Each number is 50 + 12 x the weight over its row's rms, rounded and kept within 0 to 99. Layers, rows and columns count from 0. The size before them is the row's rms in percent of the matrix's.

# layer 12 attention key, 32x64, rms 0.183, rows 0-31, columns 0-63
098:48 45 45 54 52 75 64 50 59 47 37 70 44 40 61 46 32 36 57 39 55 77 58 43 67 67 45 36 50 37 53 58 64 62 53 50 48 52 49 60 35 47 27 43 41 65 64 68 41 41 22 51 49 74 55 53 43 63 49 43 39 39 54 73
098:67 46 62 57 50 49 57 58 40 61 08 59 23 63 39 58 32 50 50 57 28 49 39 63 38 46 47 41 41 44 47 32 44 56 38 45 53 57 46 53 47 55 47 56 39 30 49 29 56 62 55 55 64 41 48 65 31 55 34 43 50 46 33 72
097:52 19 51 45 50 49 50 58 57 38 47 49 65 32 64 70 33 55 40 41 39 44 32 69 68 61 46 61 36 56 31 40 25 65 53 41 62 49 48 53 48 45 60 54 47 49 44 39 55 47 45 39 39 68 43 49 62 53 53 42 77 51 84 52
093:89 47 53 51 45 37 39 44 52 34 45 48 71 52 56 55 48 69 51 64 26 63 47 35 51 29 26 48 59 35 36 36 39 51 53 51 41 61 50 48 56 29 46 56 60 66 43 43 44 47 27 54 49 49 27 58 50 37 51 61 65 51 34 59
102:44 43 41 74 39 42 59 50 68 56 50 38 41 49 37 34 43 52 56 68 29 57 39 38 46 63 41 52 43 60 49 68 52 40 57 50 55 66 30 71 70 57 43 81 58 59 37 60 61 58 34 37 47 51 60 49 79 54 50 58 57 36 65 42
098:55 18 60 51 72 50 45 46 38 50 49 40 41 36 51 49 57 34 53 49 46 70 64 38 49 23 61 55 47 63 67 65 45 67 47 34 59 33 45 38 63 27 45 56 57 66 29 54 45 50 37 45 39 22 36 42 55 48 48 48 53 38 45 65
101:48 58 42 50 49 52 45 32 77 54 60 39 44 56 61 61 40 48 40 51 74 52 60 46 26 41 50 57 55 61 35 31 51 34 40 52 47 56 44 51 40 64 56 55 22 52 55 48 78 31 17 44 33 48 57 36 40 53 39 38 37 46 41 53
102:77 59 36 29 41 38 44 32 30 42 34 55 63 53 37 48 20 31 39 48 77 34 50 55 50 52 44 54 44 44 47 64 52 50 50 64 75 67 66 43 29 54 47 56 43 45 58 67 62 49 58 51 61 38 53 41 58 64 58 52 48 53 53 38
103:59 68 49 48 49 52 45 46 56 51 45 60 26 35 43 50 68 40 47 32 47 64 51 46 64 46 55 50 53 53 54 64 24 28 54 50 51 36 50 62 42 64 24 61 38 52 46 30 30 79 38 26 39 42 60 64 49 70 48 59 58 62 52 57
116:40 50 43 70 37 62 54 44 71 29 48 51 51 29 44 64 45 78 59 46 50 47 60 53 54 64 64 40 57 52 41 45 43 49 63 35 76 49 58 65 62 37 54 67 44 57 65 63 74 48 86 50 34 43 51 46 49 47 54 55 49 40 35 50
104:49 51 56 48 25 40 44 50 48 57 36 73 56 46 63 60 60 35 62 53 57 57 31 19 42 56 62 55 44 59 49 42 30 51 62 42 29 36 44 35 29 61 61 65 41 59 22 61 49 36 51 64 51 75 53 58 41 47 55 34 48 53 47 45
101:48 53 59 41 24 67 30 61 66 37 49 39 54 34 50 61 31 29 66 52 57 52 43 56 53 35 50 46 57 40 63 39 54 34 27 31 44 83 55 68 63 55 49 48 39 47 28 66 48 27 54 62 57 51 59 52 48 44 53 40 52 49 45 47
098:48 35 25 64 29 41 60 41 40 34 66 49 30 53 44 42 52 50 55 66 48 56 38 45 46 63 72 26 46 37 45 45 41 53 40 42 53 28 56 60 42 47 46 48 51 56 72 57 48 40 40 46 56 45 16 35 34 54 52 44 72 61 46 35
103:49 55 56 53 58 38 60 51 51 23 58 51 38 49 50 50 37 56 46 50 62 71 58 46 42 37 36 73 64 53 70 34 32 65 61 59 59 29 45 76 30 54 64 52 53 39 45 56 46 28 41 66 61 54 59 49 63 47 73 72 41 48 54 56
093:60 46 41 36 52 53 42 81 51 37 72 51 47 53 55 51 59 56 73 49 38 47 52 56 50 64 32 57 49 48 51 54 71 36 62 40 44 41 26 42 61 86 36 56 35 47 47 58 56 38 63 67 40 49 32 43 45 66 51 36 42 58 36 47
087:55 50 73 25 48 27 54 54 47 58 57 63 49 61 45 38 69 54 37 46 60 57 60 38 54 51 49 29 50 58 40 45 59 48 43 26 49 56 81 58 60 72 46 48 37 78 41 45 51 51 60 41 51 58 48 55 31 63 73 38 62 36 59 46
102:38 64 47 56 63 35 51 55 35 52 57 33 57 37 35 47 31 49 60 63 49 60 40 49 32 30 51 40 40 39 56 64 51 41 68 35 52 51 53 40 13 53 55 44 53 54 53 59 38 58 51 37 24 45 48 71 50 44 47 31 62 48 30 28
106:34 44 41 53 53 53 54 49 49 40 49 65 46 52 76 52 51 53 49 31 43 64 41 42 41 41 65 78 42 48 11 72 46 39 40 47 65 42 56 50 68 56 33 52 59 54 61 38 40 31 65 55 65 53 59 76 54 44 49 52 39 61 35 52
094:51 61 62 39 30 56 23 59 45 55 54 38 52 41 51 31 60 46 40 40 55 64 46 55 52 57 51 40 62 53 42 67 64 60 50 22 64 28 56 58 58 59 53 54 30 61 45 35 69 53 43 55 76 53 50 34 68 55 56 26 69 55 38 59
110:58 67 28 52 63 34 38 39 55 56 57 48 54 19 44 54 40 40 50 72 57 33 51 53 56 34 42 34 62 48 45 51 38 35 34 44 59 43 18 50 42 39 39 48 51 38 40 60 46 40 59 54 45 50 45 56 40 55 71 58 49 43 68 80
101:64 49 66 15 47 56 77 36 53 47 70 32 37 43 44 70 54 43 56 44 38 57 58 68 48 56 45 36 64 48 42 69 50 41 43 62 41 53 43 38 51 50 34 61 59 49 52 67 57 61 50 47 79 61 47 69 69 51 50 36 48 53 40 60
106:46 43 60 60 66 50 41 56 43 41 35 46 51 51 64 66 36 51 50 47 25 40 66 37 63 37 61 49 45 64 45 52 53 43 45 74 82 57 31 52 49 55 64 25 39 56 43 47 60 54 55 48 63 73 55 35 39 69 57 44 64 46 24 50
094:47 55 44 55 43 53 37 77 59 66 37 33 68 66 59 47 29 68 36 59 61 35 62 45 63 54 76 61 60 50 47 51 54 50 52 59 40 68 40 62 42 48 32 52 57 61 39 58 59 54 51 48 60 53 24 65 41 35 77 56 36 62 47 50
107:52 40 43 41 41 44 45 53 41 65 21 29 51 39 63 58 65 41 58 56 56 42 61 42 34 34 47 52 36 48 29 60 35 45 72 29 50 65 63 47 42 45 29 39 60 27 59 69 50 45 58 62 44 38 41 45 56 37 56 38 70 49 65 64
103:44 49 42 50 65 35 58 65 52 55 40 59 55 21 57 62 53 47 28 43 62 47 58 43 53 40 50 50 71 43 49 54 40 47 50 46 31 47 46 47 52 31 53 69 50 28 46 73 49 46 26 44 69 55 32 30 73 50 46 49 48 53 35 18
105:43 44 48 56 59 76 74 54 56 61 72 63 42 72 52 42 72 45 20 41 53 37 48 54 33 44 49 47 41 43 57 42 30 43 49 52 57 54 32 42 39 41 34 65 43 70 43 61 62 56 62 61 38 41 54 34 44 65 64 45 70 51 57 46
091:51 51 36 57 74 49 53 22 40 63 43 48 44 47 47 48 46 68 48 51 38 83 41 47 65 58 66 59 66 64 48 23 70 64 54 63 42 68 39 54 58 53 32 34 45 53 58 44 47 54 52 54 34 34 43 57 55 56 60 29 52 35 56 37
102:65 36 32 33 60 43 45 46 49 25 48 55 61 49 79 50 60 37 50 72 61 33 58 58 34 66 40 55 54 72 66 36 60 45 49 60 64 34 52 66 40 29 40 52 48 55 51 43 45 55 55 44 66 35 66 65 55 53 41 46 66 43 50 35
101:43 68 55 58 42 49 48 39 51 30 55 33 43 50 67 33 36 49 48 55 55 52 39 47 43 36 49 57 51 48 47 40 48 65 60 44 41 47 49 34 62 42 40 44 38 28 41 72 50 66 76 39 61 73 41 53 39 55 45 75 48 15 61 36
087:54 77 59 53 53 69 49 49 36 42 24 43 42 64 53 55 46 57 40 66 54 46 55 48 60 71 54 60 53 46 37 57 59 40 54 39 60 31 47 63 41 54 44 46 80 37 23 72 39 33 46 64 33 55 41 39 41 49 45 48 43 76 55 44
101:60 44 31 46 38 68 39 64 61 56 62 27 39 42 44 57 38 60 28 54 67 61 50 36 59 52 53 57 46 59 61 55 60 35 51 52 48 52 61 15 53 46 40 48 54 39 44 33 27 29 62 79 47 52 46 40 47 56 46 66 56 35 52 47
091:51 47 57 61 43 45 46 50 47 65 50 43 34 15 55 45 55 44 36 44 35 48 50 58 36 51 48 60 53 41 34 35 66 49 42 57 64 39 72 43 51 46 59 55 33 79 50 71 47 75 39 64 55 37 63 60 32 22 53 63 57 59 53 50